{"num_hidden_layers": 8, "hidden_size": 768, "num_attention_heads": 12, "num_key_value_heads": 12, "head_dim": 64, "intermediate_size": 3072, "vocab_size": 8192, "hidden_act": "tanh_gelu", "norm": "layernorm", "norm_place": "pre", "norm_eps": 1e-06, "positions": "learned", "qk_norm": false, "attn_scale": 0.125, "bias": "all", "tie_word_embeddings": true, "parallel_block": false, "extras": ["capped logits"], "init": "normal", "init_std_qkv": 0.0273, "init_std_o": 0.00683, "init_std_up": 0.0273, "init_std_down": 0.00342, "optimizer": "adamw", "learning_rate": 0.000442, "beta1": 0.9, "beta2": 0.95, "weight_decay": 0.19, "lr_head": 0.00639, "max_grad_norm": 1.0, "warmup_steps": 453, "schedule": "wsd", "decay_fraction": 0.606, "decay_shape": "cos", "final_lr_fraction": 0.05, "batch_tokens": 65536, "max_seq_len": 1024, "doc_mask": true, "train_tokens": 906800000, "max_steps": 13837, "dataset": "wikipedia_en"}
Each number is 128 + 24 x the weight over its row's rms, rounded and kept within 0 to 255. Layers, rows and columns count from 0. Numbers have three digits each. The size before them is the row's rms in percent of the matrix's.

# o: layer 2 attention output (transposed), 768x768, rms 0.0266, rows 368-383, columns 576-671
# v: layer 2 attention value, 768x768, rms 0.0339, rows 369-383, columns 576-671
# q: layer 2 attention query, 768x768, rms 0.0336, rows 384-437, columns 576-671
# k: layer 2 attention key, 768x768, rms 0.0321, rows 384-436, columns 576-671
o368 108:152141126108137107150177145126143157128091176160101115123147118142154159110129118138100134126132149143111150077134106198126114129176125144130130096110120142119148127150107135104111159115107146122147095155105123144137093095151137149054121109126124125111116141149093112127133107116108146117
v369 110:162157077145075122138179110098144093149112093155102137105109119126134138087123144133108141148116120161123139146129153114128130111097156122141136096123164126129124108134128164101171142189109112158092201139159112119169150099144144112115067118143136152114122117171164133152138129119192117111
o369 114:117136117163144106127176117158137139105121156110088090155138104132131123120102121106174134106157089108143117139205131114094162109120073149093113090142109151121117097154131123136124117096121111144118118122131125140112134111103117106136106128139117092106133153100104152122108159124083121111
v370 110:170132153126131118118082145100123158101124142114141148129109127152169099153131134141115112115160124151150139095129173118082142121130108105150127102164137144139145112167134124105105101105125101115135094075127121135128150141081112119120162132130114111129127138116100111134132122107081137126
o370 113:077138114118124176081125174116128123135146099127120096127102155146124144142142110110123120116133138161162137178044098136113084124108108147160108144109132123151107133126149175114168133147127117138103150126149117120105095126145142137108130122156091181166131114141123080119136131080162147139
v371 108:163090104105141124191172161149107102140121124105119153125130065180210136125121140131128165118112119127123137127135152152130101157137125131138134126145149142150121139170111157117115136162099133123119121178139132165111166099119145087131107119125088104139140132113143172133100118150107117126
o371 107:122110117130181155141112113110105106167132161135143173141121149092133159133104143126137106126132124138162127161143109075115123114100146158111144143109109110157148103148115143105165102126148104120103112086113117137094085156128139081138167126119158134156151119093156129128150148173097121121
v372 106:120153147087121114085154109127107103118125163149141158162116174094137130145170139120121104107126151148115127173128145129110147116121140150084121173078149151124123147116134129109126113103151110096127136158167083112158095110123141094135111105149137108128140151137172119110144129119102115112
o372 109:137133115117145168130122169145142137107122092153141104141146125104160144157121117147122141151101135134143129175141116148159155140149152109167157130170092108151138081095076144152105178161153142147128141131094152173115121089119103137117107126165081124113113155125125150120153120129178130117
v373 109:159161117101167135115115109138121120126082131135138118142154125142139160136148126112136168130129104124173139140142132112182114120120125111137167153080133142127131121176119164099064110091101116151141113110120119034144116111121182137102117126141104116110111146177105125091107082137083168092
o373 116:051141101149116108099129117146116136119194102102091120109100095152097114161097130102169096146159127094129127088135110101099156122137110154092168144152134151108113138116116097157186069136156089139120129115121130137101139098143095128125162125153142174161107118118147130171136138135123091155
v374 102:146142157113169100133131154125124143130121117133146112136123092141133175150082111108133120116177128143125148101129134159154133117167107128121158114153145156118146125102120090170095119148127166142093091106125123168100144138156071151144142110111119127115125113085123123128104106118100145117
o374 107:163110152115114115110111127130067127110137093128159144099101127101069099145093127121085162156110136153151095162113135093143113128070136164107156144121112097153118124136136148163138124132147153131113145111106163117129146184139178117151114148115122125184101150119150095132185122077154141143
v375 103:170139112129129117141129145104124114102138118139153080146109200100162171097147144127115124150161119078106099124160095127125120101145089118145130112111113164118156105110142145164127145083120110147165053100140131116169097111124114149120067162112090137144133103126118150128108123129121106106
o375 107:117097103088119170083125137171115162143176077099146135130136090089139166135126120136143149185141142111177125160119132103169144138129167105092173180149127137125090103104096118152127122142160127180141122130133158164136170131107136115176155109135115138143149136143157097122175120104131102156
v376 098:132098090082136131157145171128111106131112130165129140132189107160130114122126119122141112104137146126147134127110159146094122105131089147151122157138107163157123112172128159074094130150121093162118130171120119122088127113126157117107112143151120117156105089146127132129158100139136107152
o376 104:161150133119160197108150122120147161142146115143149135163111118098153144169134126120126141160113116161141136135117091121118099109117133150118172128110123136133112160120144117133194095134168119102106111121116137165125163140115134103136186164141089151140079165114145118158163154082158125139
v377 108:149142169155142130094068146131132113131076139134113088117128148094060159189087135157130127174121161136153146130159102125143133123095132110078104153127141174142131135111126146145114115105140158096166152077097143121127113104137071114142141102128080147110120125114125128167133114134118162112
o377 109:046098105087092125077161107180130154173143110123111141138105118143142125086109132125083151118123144116159101154085158128127112115128161116132151135130101110140096094139095120114172143133118102145125121152126127121111120096130142168145081158158127136145146122116094113093110132125129106160
v378 100:124121123150109156105129130148136148115144131103117162112120184105132125132090127101158113133104131079133130117134122126144159114118136091147108161131119115090130135140134143121073126117145138111176089089088123088136118118123137096132177068120112103130136137123094122130106088132123143152
o378 105:081092124134119125139113098132106087114188114132128116136130098139118151099124179141159135155098149183127121122124111136154105149139148107127101134146101125145134164058170072126163099166064122145161130110167108102134131107127090174125107112128144114184136169135143087112168109154140123143
v379 097:120159115147152171135130111108117176154130148134128136125104122166113128082098116124124133142148127102155126121070117142112116087169153140135054077144166103127122132163134124114091120116152123118099132160124129111198155190111156102125110141140128162138121112115115143182141098143152102100
o379 101:140120128150154161136098118098121131152149110108148125145138093110096150156123142150154146133078130164091110163153133149123095119146101133120132130126088117156100135121161140134139095152107122117145126092125130164136100131130114139133154123088098048109107163132146130145183136111129146078
v380 102:203139175119131101118138135127124148141133120168139125139116114185171189132126124154125139169116143116101124130144106166132142146081137081087121137082126155143162117111115152158135174131135144108107132140075122172090123145129132119159102091135098131113133139118136116112128148120128126132
o380 105:083091126107122158088130130163127148129145139092134137111101164110086158145138140159108118162122149151133121134152155103131126119140118155139147082172141103096144111135097088158147107127104129115143125094110103138117108137111117118126109166132130083139086163132147113090124134100110127150
v381 094:120114149111090183141162113124127126105122135111060127104151120096098095144131114103132131139097146112170131122091148121105136186104173127091105127151152127118113144108127118129118115128119138128117148097120142141150104121111153118144129126131125100123135114156084132106179117145120122121
o381 099:101196093120137068097135134142127130111141127165121123132087111195183114168108117106166092085173114104126142097141112150085117097146079149149119131086106144098100130167127167104115148106143121130095139136145102088111127126125116150123119104133136185081132110106127136144068136106119111123
v382 095:111096146127124125168151145116119192104092114140171106131174168113145108113080128153114124123141146090124116137156078157108144133122131125145129131105116131124116127139145143144105142145126111130136127125072155128120097110108145139125148129119116106145094109133111122160131132122124126115
o382 100:082105129138099132134160110071125082107130170135119122120170144135112122026152116127106078106126137096140135095113145104113131156141125164126127134145115120152128137106083144113144136143164139130159124135114108127140135121123119136155128116112123141172115077123104141146114130156097129110
v383 107:110123119108127122125122142120123140155119106121140108101119145144165085096098129129115151133164129093147140155121119138090127156119151103083140118144153139115137095166174144077079122172129140154139131144110133059155159138121123165112110073119128131145116097162081100087147139139137100110
o383 112:137170126126147109116152110108130120091144113138117114111100114166119096127124129127179140156149121123113123146106127085123109150155075122114162114130132139127134147096173089128186133115108128122136140088153154119161169093106111136176153140122132153169102195103157144111113146116173110146
q384 084:123145143118095087117121105098108091108131134112155143124135178149125117081133162111145144124137127100146149111133103091093112173138192176128118126143147102142177146128141096176091123099128114138118123120143176116087121169151152118091150108125150106133141164122089129131090136120147143108
k384 089:126142109101132117140114116110035144138120144140102189168082152133121113142118118063068129138129124146144196149141124133101168161112120133149143129133153127138173142118128124155138134159151092090157098123138144132161172077133123110091150106093167124106136114121088137124113158134109098138
q385 089:112119136143154123139144148102113123154122133144161132126136137112134156098122125131138165102113091152058130117119119153188123129092116111119104147097108064153110143122107118142141115096108105144108162181162101163129147114144170149104161123124140106127119104116139121131153151125107113111
k385 091:149134105084123104121133135092123136184117078115163117104137108153100108155108167156127147094126140124117144115148135117084097135119150107136119136111110101124114121154146103189144150142124139094172138092104103116150093102140119129118116114138169163193110124102120116120111090136160140109
q386 076:132093138105170129122172119142094129113087148157134152125157145153135127133147133146086127156134130137117124134113153135167136128120163131162131105157105116101098170153108117213130130155144077094110135126117132144159096131119181133098133127146137102149117146115160140136092130153123124142
k386 088:134115133168085110131113147110182097176146137138124115076110104112103142123118170145204125128150091106149033148127098141120087103098146120113149150177158142138146157164128112119109085120131127121129156112144133098162189138167113124135125125181150148192086168111126109147119129112114160129
q387 089:177143161121147131133119127158126101138110111086133107127115095095136064159142111149107169110129160100141162140154109158093135101137123119072138153119143161136105089069126110109105137113121135101137108111158132117159108113100112136104120117126136132120141146130136112140191122101092120139
k387 097:133118128119119120147125118115088121129135134138128135125093111161140123115123097161157130088152102123132170134148119122170087133161110101158141148106101123167150156169151147146133129117117143087104110098128133116116139124132148115102103083112173130180106141150122138099113101153112173143
q388 089:176104138092135092086133125086116157124133145128114143147108100116121141120153207120127120195148106126133146106134139113104139104148164155141114086152119123156117145096135131099115168075171096135097154111143124085059097119124112115124127107152134144149111135101151115107091146110145126151
k388 093:089124142142123095147139168126106116146167166151134132109094144081107181066121085118109130121178122111134104115154118099132125120159118136107150133170121157108130130157131109155146096131123120161100157117160108191173156124122162128096120123128117112175120116148133100122141119119147147133
q389 084:115136145127138153129150142155130157094116181127130166157115166115084112122133145144141072140132122133123114109088119121140133138130141153103080087102147082128115150136111100143154107091151112154120095150157168105110124122112113119119141105118082085168107127118117120120143128155104143147
k389 088:137156097107146110119124112128114157112110178123145128122179145131138141139145105091113119116110086182194114140103119124105140168173101147128143128104181129100102132104107113101115156143120132113132125107114117132153131104136111143137146118132065114118138129095072099128109140100150116134
q390 089:141115115109131121132120111121147153104114112111108161133103160120136112156153140140139158160131134113131112136119109157129128098169135130142155121119107123144097105118126119117111126098094147133150114109073131126152141123075116105155160140126098106132147123148096130104162130152156098145
k390 093:151130098114140141151122099103069157119152104111135087117148151148136132148088170140167152104116120149161164137151133104118152130087103134134114108148143149136149122116131137109134118128113103142096123143142128116114110122100108175137124163058124102110195129103098163158133193157104103109
q391 084:133145134159121180137162148092141131074114156142141106110174114113128079133170099138113155086116162081096141166133129160117128129156099094169131135109157128140173154135087099129113145124126116154116136120093127123100101119093131163115137108142147098140137136148167168127128161159141094120
k391 090:148115080089147114188163110128093140125172159157122119156146124109103168113117116072133081145175096121156123120116143122111189152112125132157076128147106113117123119108133060131128161135178117135109096130124118092149120089123157162114094157187115108122096140127079119152096110092138102140
q392 089:113109159123123141147098115120113162154170115137141143129119127163141103152163141136131140135125158089111137101092159128125172129136121134147117140062160081101122118151125151114174143125153176128174121123129103181155118087108115094114097110110140109123143157119112126076117099153169122127
k392 090:107136122134098132132129178139146116127110124092159127153133126093165054148104170117119125106131127146135164105088098137121099107159130114129154116124107158100084082150159140133143131166167176117160104109131139157127148169145165139085118103080173142185187123146168136080147166112120145108
q393 087:126102101140093119121121103113116066102138115148140120141131124148113132142150133112106141146127158089117117111139143131137111146147133145106101149097157100115097150124140107163164156107132165160128093114155146172130144146128126131122118107112113114152130121103133142135176131120115113127
k393 089:133125142148109139101097163140147126149123111131143139148152136144138125102124129130095158096105146159106168123103096142095203185128133116176132115092132123155119126124132074108152121160158121084150124148103114101113127123178120151120138105114142117118151108099149136109126138092125138131
q394 084:125110083142161153143142124165115153131099131119095115124127136126180154130118103123124089108100114122128121100121137122130154122122136133113125105198163160111140152145077146118127108132103093125147148152150113129131105144108155157090141120132171126118165109152107163147126180144128160141
k394 085:143122140159150106152108121165154151098174151119127111121138155107121090130147083091121089177147107117130060154091136122151183136078102103143087132098100153103130137146098118113131103119130113133143103132122088131111136162132109149144128116197113123057105151092133116151108062105112138146
q395 086:113143092120130126160143119108157084130107133147138141128114172141074175100137122116095115120137120150134133147169096097145112100142144194128152104150077118112136119101174118162135086105155133147070117130183135100131149133149141131147111147105128125120130124127123141192177123132079122118
k395 086:188144110134142127091140132123138126101160134126104165171119115137122140118137116136095118134134103103125137145091115146156211117162116076112116190106157145133159122133153123151140136065107096099150085125101116109160118129122107119128141147161117111113107129105137128108148109131139153169
q396 093:128147127104148146092117146118126170143065170115117139132176144100158117134129126091112102142114102111128125146126083132103128132138150132149161126153112137133146158075153098093068138120153156130105166143151114091104132127152155127089135119139170144157093132151126108138128116115105157132
k396 094:102100144134133145133147134108157122132159153172110152123105117118137143105169082132077105133148108103111080129124145135154128093146106172107152115164111098113104144140116151157128084121126129133125112114137139165190135129101138149105120146174159107152100128134103122124119076127134124119
q397 080:151131165154125123124104163102130108150164110138117131149148110166144120119196140102103132134116112132133137170089117144083154126170167161116099148159115114136127141098117115120098144096137107132132120106142142112083104143096162138115142124148082154151118097142166160109132093129125166158
k397 086:119149134120137109163114123140191120132134137130140117119108149104102144124115121140179131104184145145111129142155143107182077110134119147088146156145150110118100152127104135166143074119157129112097135130159124109164169196108120160125110120145154107177115170154105166117111110162172130136
q398 087:114156128153144153140158113146104146126189120101146132158105116110147144138131091105146163126098119113114147119083109154076157106143124118127153123113146081127098154151167191146161148142093217164151131122091103155178116077089133120189143153102118100119140125082127104102100150107128104102
k398 087:151100132120107139125119136124156155155123127112133093113178129103121094179079148137164172109088151182134105068057070123064138157159150108135142117133108108114142073137143124117142116118111147107169091105137093137114109151094124136148139107141120163189147082101132163096111155131139133094
q399 088:123164112082179108109141161109112101147157172129137153116134199120118104048132140115117109133159084101146109122168143099166129123176164187130147124121101164163119139141110112128117126108156090126142112175149114100133143130140155094142155134126144094119149061138127159113113119145129164115
k399 090:060115136163132100167124139107137120138119108170111122132132102157149159101142121168168118090144124164109114110131163121154089091115138169058110130138154146104147134146085124127129083079129156126113111114102153073153142195149112101102105159151087116140094174155119107194126082120143120130
q400 092:111125046067108105101131129143142137135152120104143157105103189154116081123132140119133092159151134107142130133135131100158131104150112139149117130136125153148142130142144110101115131112132131129100103118149124104102123108129117140150108148141101137118104103135144140155145111121135084158
k400 092:094136205137132103099115119109123107115125090121135163168127093135123123111187151143123092080126125139105124119123171124145120159158092167091132161121134137091132148111131151087130084083125137114104112150124137093151134146132139120087128185089124147096175128101116133115133109141154102156
q401 086:156132163132088147152159150136140121134113108152142132119140136136142154090142111152131133136144134106150119145131131113113084129105118104086146177170141130128143073111110158145112146106115128173082126113141113120126106124176165123175141158141089164128119116151125141099114091134136189156
k401 091:077138137169119102114091120139129094160051071108108154135125146145091111143130166182175154098095129118088133132131149126150061151098158133127140119133095135127122128145103152123127143122139148116092112131110179114137118117145142155083136102095167136123114184139134128133128184133105145111
q402 090:089123117187135128167144078157117104108127125163098166145157137153160117089147176149158124094154135140123120122123152120150126180128116148119135170096167148095137142158107113106175123123156162136125108125165138103141150137148151096137162133123117131109123121141119141131117127142118141121
k402 093:142134128182151116114109167129130100146129096133128133104139157140131114165103151151174141057124117128126177145107077132146140095128153092112163142114110126128146108113106118127153086114088133109148097127095157159111145171145147101099091118096115138130147130089126131139158154116128143129
q403 085:112066117132137132155147108155128101110146127122171177103087127157091104125110119154102143133176117156101137142155112127174141138164140152059139156088130149167111125118108178139134085107119146145080103155147153114096123103126109130111140159109100141132133105168175164136152141173102098125
k403 085:150158136147118150121129156132114146105109146133114153139134095102162150140106097096104128132148115143138152124084119142106205121113137134101122131139142123102134140116152108144112135114131120119150121111142082113135157132110164082123157135115144139077133112099137161176130120192100111136
q404 090:126118147109065065092095106138121179138098115141120140084150122117126133145110147123130101097104089131173154094157083153121096137086104140104144116136122184133203162075149105105082127155114113127118166135143149125131101151149155176121153118110160137145146122118102173179142163176143129134
k404 101:122133122135138145128145125118087150115136186148139110151119142116104132115130074049056088130122115119119156136117140121133172169125122131153121119153150156114135134119104133140132111138113115156117139110124122151108119105121150112113121127116102113031146146142142097154103129108120067148
q405 085:155155137140134141082100103171116113109127110110137132140136097152151129132132092130141098083111150127128086109168135146109117173107126110134188092131133142132181124120116132140114122153100100148101141161120121129130118140086139135095113116138168136134136123109096101171131172172119132153
k405 088:158082118086104116094133086152102155082128139123119134139075140145126110135132065154133149179125142104138142147147163130161129111114128150113110127177128135163121167138179155129139142059144123135126143099115135125125151127133122083140129147141143130138144128165133139145106087125119122118
q406 086:114124130080128117108143103154110135127143177102134135095133136057151136145102121111112113176100114109122097173087099117118120139080151100130141100138132160139119128089167137116062146113116095120110153111077146135118112159152117136124104088130152119105094156113133156136098144137148073158
k406 087:087118104106088137121141128103138140128144185128134094095122095163093183130107124151162097128132105141130129131122172105124128128108138178108132102177166101137103131097129140105140094139119103184112123112151153115160122113091106131127142129143076149109164130121123128185121122117091125097
q407 076:165105095119107189129079132151135127095142096143110153202145125135108105138145124108116095129136189126094127130109158123119173148072109067143138126171115143131090121113146142122142131146145102103119123167140117155118120130168185101116152115120098152123104166115140160141135171093120146140
k407 089:163132128129120111112120162123190101126156220142142137159103094153118087157138113146087130147108123110111065158106111155132168123131156113140119129130094152096127149117140140146115156146155134099153121109143151135131112120137122110128134123224136132181059131148148081086129075107160154124
q408 087:099146144091131114133129143148125144161142131171128098099147130119152130084143142159131095129099137143140138118137124129095165133114108133131119139080140110106122110115153149111127124146107126121102091164194116117090098131142163146117153119133123125086106123184143141115128139174155149128
k408 089:139119135142114143150112081135150130140125081124113151140101151137135087112138119130120136124133087120127115135136153135136104188115111127147123154130125135110137099129126127102177131119126180138136136105147103137117128153098118164132126090082073109099157150141142115090137161153094095150
q409 092:112144133139119103139145136114141107130125150123098168107070149163112113162162176126128082135163137108092118127101109121106175103183109120122110117102154111114110124123144112116156094163132125120144099104116094137118158125112129164128103138097146142152126127109079090086111124092079134111
k409 092:126102124080130142113148179144153132142134128111144123079118113141139119111142123164163152117142119137135112119155134106153076096159148145159116140148102125125112178170100123159125122103126109151146176144097169126109146123158139133086133144096138113145182157128146110099111128131170124145
q410 085:058110122180144138139151136159127117139141114138162117124089116143149136107093134129170136114132152147122132132100160117142123117164134104103125129121105154172124146133107140130118124131093081121131062137143133117106093149131111117150108181113123139120159140122158129146106095133157129160
k410 093:159132110143149148091118145157144115123119131126123152174103152114127112128145088089099102164140133134090146172110126157175197143128096103131120150150125081108135140124124143143128096129117192102135144170110147143108151157106158109114118143166138133105121145137139115105133096122113147134
q411 086:138083136137151133087137142154101138160092104138120120100125115099138117146121128133116153150133123139122135129143109155100137078122165135131124151135159146130150112096096074116092149141124154105097142108144162100156138128096140153133142160105122117100145127129125120149155121124135122164
k411 093:137122111118099085158101068127103140131115062120152101096157113137130162148127163176197148101136147118131169092198131116144067091085104183105116098130158130161141147132131122070112106123101094129126148111136144092141107134132087145170138129063138137141177125107107148162137188160143140128
q412 093:133151184127120110114134131096148115175088116133150127096145116129124120093110166135135106143123138155157103128129092129156136138078124110130114103130153142125119121117155077149088141105103139117198124142108140120142147040121103159101142089128104110117152116125106101110189130106141097150
k412 091:112136080093133139141108168097135138134166091168141118098176128132152153138145113127116100128118161153139139067172132055084090113136117144136130102095142141154159102115128105099148143175110129114128146128090110090124129130133140167178117139086117091101129101098111171158133152111142115099
q413 086:135142168092084145115125114102114133165131136163135137112124132114141074119083131163130098150152113160121129098105106122127140133090108105131144118093116103111118101120191123122116146097130126121114104159120118151120137105130108136139146104121094113129127098097123115062183123140127121108
k413 088:120092109131080123133138155116165101118129106131156132129152095133132100120161131112143155101130116133097108137186120138082108124109125100092121099101124153112148105126122150128126125172105136097095099144094157096112156123117132109142158125099139129147165116127153174135155122134144089146
q414 088:162125126141108136142137111163138110134164110104132150147123082128156136160157117109126167129150118141101146155128122140082148140137114093116125136119165125111115147083099137111153121068086137110153162148130122146129144104088116130140114151121170134131135121130093072137188138073165111092
k414 086:140139151127130180141110114117141128089127174132164129162101109164114086133103129112118131114132137124130134158179095108159137070164080119104141115118134120141093111186161101154142122148139156122167145099146115153104118113139120138110104130116154116149129121159125129105117152141059172132
q415 087:144093095171108122161102181130127127165121124158160112123149160143145110124110130122152155093114137154139125125125137097127100142069113092128128149153117152065140171118130146136138078141111132101110144170125137159138115120124112117115143127134179128127134141127124181134132161161133129117
k415 087:135137103142136066134095109124164151093137092165126113116199136126138124117124127141153096113088147098153144101092111114115176104098134098136127121147132132139103109088131098116121126128123145135139099143088169109121174124145094156162139163135100131136110110105119116162142085114133161121
q416 088:129144153088147080125137104160159144165097134148116184126145152121102105067105135115130109152119074133157137152148100119124131107155137165122120157123108108130137133117142061138118130120118085098106143139163136133109151148141155150116162150119114141177100142142119155130095119133144164116
k416 089:128136101149124132163109107089036085134134065164119128124122169160128169137136124091101124110139116110120163134171135133132112151108143184113153135136139120158172117126122125161133098111148106127112120116131139110126114113111103144121089141064125136094157141132115131126104207169134081145
q417 089:177131107129079140124138106113101133111117142162131164151107183127131154126121116122122092117142131100131146108162145116102124142106146133069118087109130118180147114088151137131091129176133117144089136152167154111107132094104148109117130080121151141139134136097142104127144125108097113125
k417 098:141141141091115135141144182099158129146120215173119157138080106135107140128153090101063101119151121138115082136107123120126199111139154137139144125129102121090120110114116104175120142124125130119147131128132113127138113090099162137101112132171141141108102141161143115094132085132141120139
q418 094:093098150153118186129136126130118132130121100105131146149109097103137140167125130144116156146130114132102128139074128143101150122133124077119117170119135129167120118079118145126150139142138136067138141132118103153142144102100123119120118077144154087127145108126101106128128148104146125103
k418 098:128139107082124126168156135102157120148156137114169114101158111163116129191115158128178114094107136134132109109139073157071109114100108135141086111132136119143122121115163131119125130143144111109128144126145101129154130118123124177136119167139172146127126110122123128151131146093144130124
q419 090:134148121127148120135152090130121134139090136194141135104138156160126128118123097111152123112131104129146135124125140093146142140122130141085129122101164096113137128118113128183171100117115147112095096163134078130128144151094142136143139126108103142138102123163088154113158158161104185155
k419 091:126105161117105071113081095134146125121082078113111143095131158121122105179117172131143141120094138106162148125165123153116079134134129112103124158103097131104138153122137137122132108085125122145124151087097108115128149148142116145150114125120134110112143169087134152157090140129099101136
q420 086:162109115114120161144119081133134139140136130128144140138112151090104068120112121133140188126078165148110147130122125140144118117087138134121199152115116095144163124086125115149135140116153130114135089149108114124128161142092120109129101123134177113150139155089096170044118134113123134093
k420 084:132146113099116143113166155148124145125142152171141105215106110124148107174138103092059067120153144096123129109106103144108135115165131105128116140135157118072156144145122103135105142156136134092135116124146099108110127116150157093102123109183135139142119144106145097122146142092167191148
q421 078:115099129150143137158174138099157140107126115136110139158097078119153121149182086151131138130168111104111105156073129159118155109162119138117158099126180113132111131133107188132145162127123158103078130097128080137160137093094123135141090162127121153118149121136133129143124164105167147115
k421 089:105114126135115105140125145134141095152149091129128105077132148118130127116126157191239142107141132127159152091153099081164045115130126159134128114148140127178123126151128150108133128109119114132099115134121121135136138192152130133141140130038142176178168122119119139118144134146122122127
q422 091:128114093133167182098105137143136173126125139130143122088123157100108075094145128126151149156144127108130120109109144125122114119114152126129180160085111151152103093123159109121127111132145146074106109170152118128093190128108094145148141108117152145116127122119126130114137146192116113127
k422 093:153117095129089095105142204077126111129106116103090156130148094124095114140160122132116124107102116132133105130106142144115144134157128132080107125129126100131144125153137151137134117137151153100118137119120103114169149147134142094067090127144148112145106137179134137115145107087135210122
q423 083:149133113181099135164109140170132112135091126117145156127172130123118136114081109146121117125100171129154128107150137099141108136097114120127126123128117147089132108149117140135130112200150098112137155148157157132149127131147121131147126120144138123145111137146102143127103095124094081109
k423 091:102142139172112094121116107149159119177105113137107127118085126114136099123153098166169134113132137090151123137115137159150073113109131086099135122127106127084127145133145127135104095131139156138096122138122143152094161139150132068110113116171168136147137159139162139117131111113166172130
q424 081:154155139092117134137143108088140085135159153130107161109153146180117135120151150103109134121147105168184144123101094125106147141103138163085144131149122098126144140082126114124080138100106113142147145123116117130102143142091097152146111116151110139158120126115085141130110167156127126122
k424 084:104134102108156162142118136133127136141135087129127117143103147094135121141142124132113137151113118089107145120156100094105126150105111177148133103110131130164125148133118109119140108139112093156075121132121110129100096071131137136122127091037132118061196135104142128157156189180144121121
q425 091:142131124116096121106099157149120137156111098080116111144149108118176175171089127124124155112112148128133124122094113146110119104093156144168122138188088191109168135117137118146140163198125102109151112148098146138156130120150132113138107129129165137143135132176121119133102108146150111154
k425 091:110100141138119133161137098141179103129147139130111103118171129162137076136134127140166110151146144107093102117158170162160098076141133133164164155120109123162141099132125142149094125126165130114122113118131150115158132138105138120147134130175112158088064130162163129144108115106123149124
q426 086:123114131115117126117132136105132126115102134095146145156105158136124074133169125103143101123161120137112117144139120134115141156147121129161127113098124166132087120128117136122127158129126072111097136092120101071113118132095130121144105079138099107130129121108126141131146100154136101115
k426 093:083112148121132114136103125123132127139103110128132126080168126107130145123154146165192163132138112143154130125149134142180054105118143174079156099141167148153131128140137135118124111108132102164098125151140147138152137119111146136147107155114131122164163108178124136127130115132110107107
q427 091:108102126105098111138118135121111125109119132106111102144117141129155096160133097102116128116102145154111126140071144163126145111155105137170102148127083144080136131142136162107158155121096148137164097131097143145150148126102081149158124129132089100100085113106141170140160149128152092137
k427 106:142130113142133138117116077153139142124157092111141079142172129104128149127115151139164163143099101120149128120126145147141127143110125119184093113107120131134147139129130116072131141137135107147130132136142117119098129146142098167154126184111090130114131101130126167149135158107103116138
q428 081:083109115146169157173117145135134104127139139127127126123099149160118176138166086136107130123136162096121122130103125148170092129113100170160118157117153104086120142149125172085186165159106185144125106114067119152122145125091144118137125138109112139120158132144152106140108128161143096126
k428 091:145116122142108129096118131166077189121149109102139133156120135167146094131123149097160135119108138153141141151086149130091163175133133112160100110149119106122130135084150133092145135167111168135145124148170117158106135120140148120166106118075105112107191140067129169137116167148128110136
q429 096:094128105093141134105155126145086171137180126083124152160121133146120107130140100113128131129138149166122129164131137155124145149117152104137099129132098107155156159134155145152093148136119141148148098135078130120157131111102137111138145169135114104102148088135149108155160165135115083153
k429 103:148086134114132139141109110129144153096113130116160106189143118128149149123099144070096113156102125134126118133127132102114194139128115122151104129122116143130139114090137107080135131143107122138115128157106096101132113122098115130144107161133103102090145099110121122162131150121121101162
q430 086:135102138097095150120137135126128140135147107117141109171133142159140108095115147122147116039095122112115142143124124158100122163162122110114144166133149120126129161116157151145156102107120191132124079144157156141126103127106134111140123127146106126128154138133153152101165148167121138153
k430 087:172140124153115126125118168147160103070135180128131113132112125125146115166118086105084117132132125153104144175155155143114160128101133094112119145130136128097102116115108099133089134140112095101140118095113116109118113161145120126151150170165123102132070143145117129109140091082117159147
q431 084:103115125125081122172124136102152129117152109099157140106106143120131110167123146162164179159108110090102117122155134131122118114130144107145146144162146147106121107139113138074134129166088145094163102082071114127158140125098103122121100144128133115129129155147127143142155120159115137093
k431 091:104106095127121143129133090188057115114134095115102113153129108153144100124127149153159160117083166148113194124143125129138093137107124095145118115096135123149135095117094150098140137151140129120098153150144140111133139160127153123172135146032159094112228120125138139138130179162102111123
q432 083:093108135151157131131117113153100090109107110111161139158136150181167140136151114122175119107131169122128129074139089107092102099141088118147135145132156117088145168156131172165135129128165133138133137135128121133154123125078135142169136140129085118123143082125132072098141106094095142099
k432 087:133094124156111139127101142166135119121085137127112134138178118104117114158125172154199168121130113126145143132139120145100089111117156070099135153113150130132121119163132143134112137147149121123134135131120162151103187176136115125095142096143182110195099106138119167135085147103125142114
q433 083:135104138122130145093139087120141136107134139109140135146105143138133087105148109104117078156110100114124144111147130155143174164120161107129168121168122138111154156114132134165134145174142125089099124144150125135112097132122152100097101140114167136144112150089129140139106117143106116133
k433 089:143136154125108147111113146120165126141118177129130172113091060099156123136124112155117156124148105119119081142123132112124133093152138146103113157132156155122127124164172146137114099122114118110153108127148129101138136157126145120098140117213185140157092157162137128160112090066122164113
q434 089:120164142106065130095134154136138080123098142125094108112151154119131113140150117139105096142153116150149096096099084142125114119087157115152086095129143177110097124156158104115091142121136134155132129094147123111106115166133125174117122132148119135160114124156144107098119147101138171101
k434 097:143122124126136124145117107109130100161110081118125145063140127144124148117144120201197164097127140075142109085164128129143024119135141145132187139121113155151126143133133142149122114130136124127093129138114143145144155137147128119098125098128147129187114117107118143130118140134130106116
q435 083:103146118126113107150149111120114095125139133145107057129101150130131122117118112121133112103090125139112133115096124124152106139121097134094155117156117139163125141115082144181125138169142079109138135181165105150088141132160149152108109109156144130103136118136152113171077139156068128158
k435 087:164122129117082134106150125135145149143117125119115144140093133124117106135085078119124183127148104139149129169129160127184108150101163096132111162141127096131098162122169149140107108110110130114149157118175129118088127122149159078105119118135152150150105125116164122077122090171154173146
q436 098:095098130126117117128142143151149149174130123096141117128106148158128127185113121148155175131090132147102125149124125131144120125137132127169079149119103118115141110146121158101156165115137130124150111126077111150155139130107090107143148151099084093128118125131132158113165157166181075109
k436 110:150104104121130141129101064155084149102129092122134122141173140128166160126122177125159131138104154137148198120129133136143121156121104112144121112113150138155166108130135136088128153145116120150120119143151107124122113139127092151171152151093114126094153126107135157152131193140112115129
q437 087:184128114127095108106140084118117102090128134118097131103129110133091107103133134107119139155101093134173132141195137122135115094107155151146084101158097145094148117187116141133124135136130106179145139153120142072137122139168143150147140125130121147127121124128116133161107129103107087118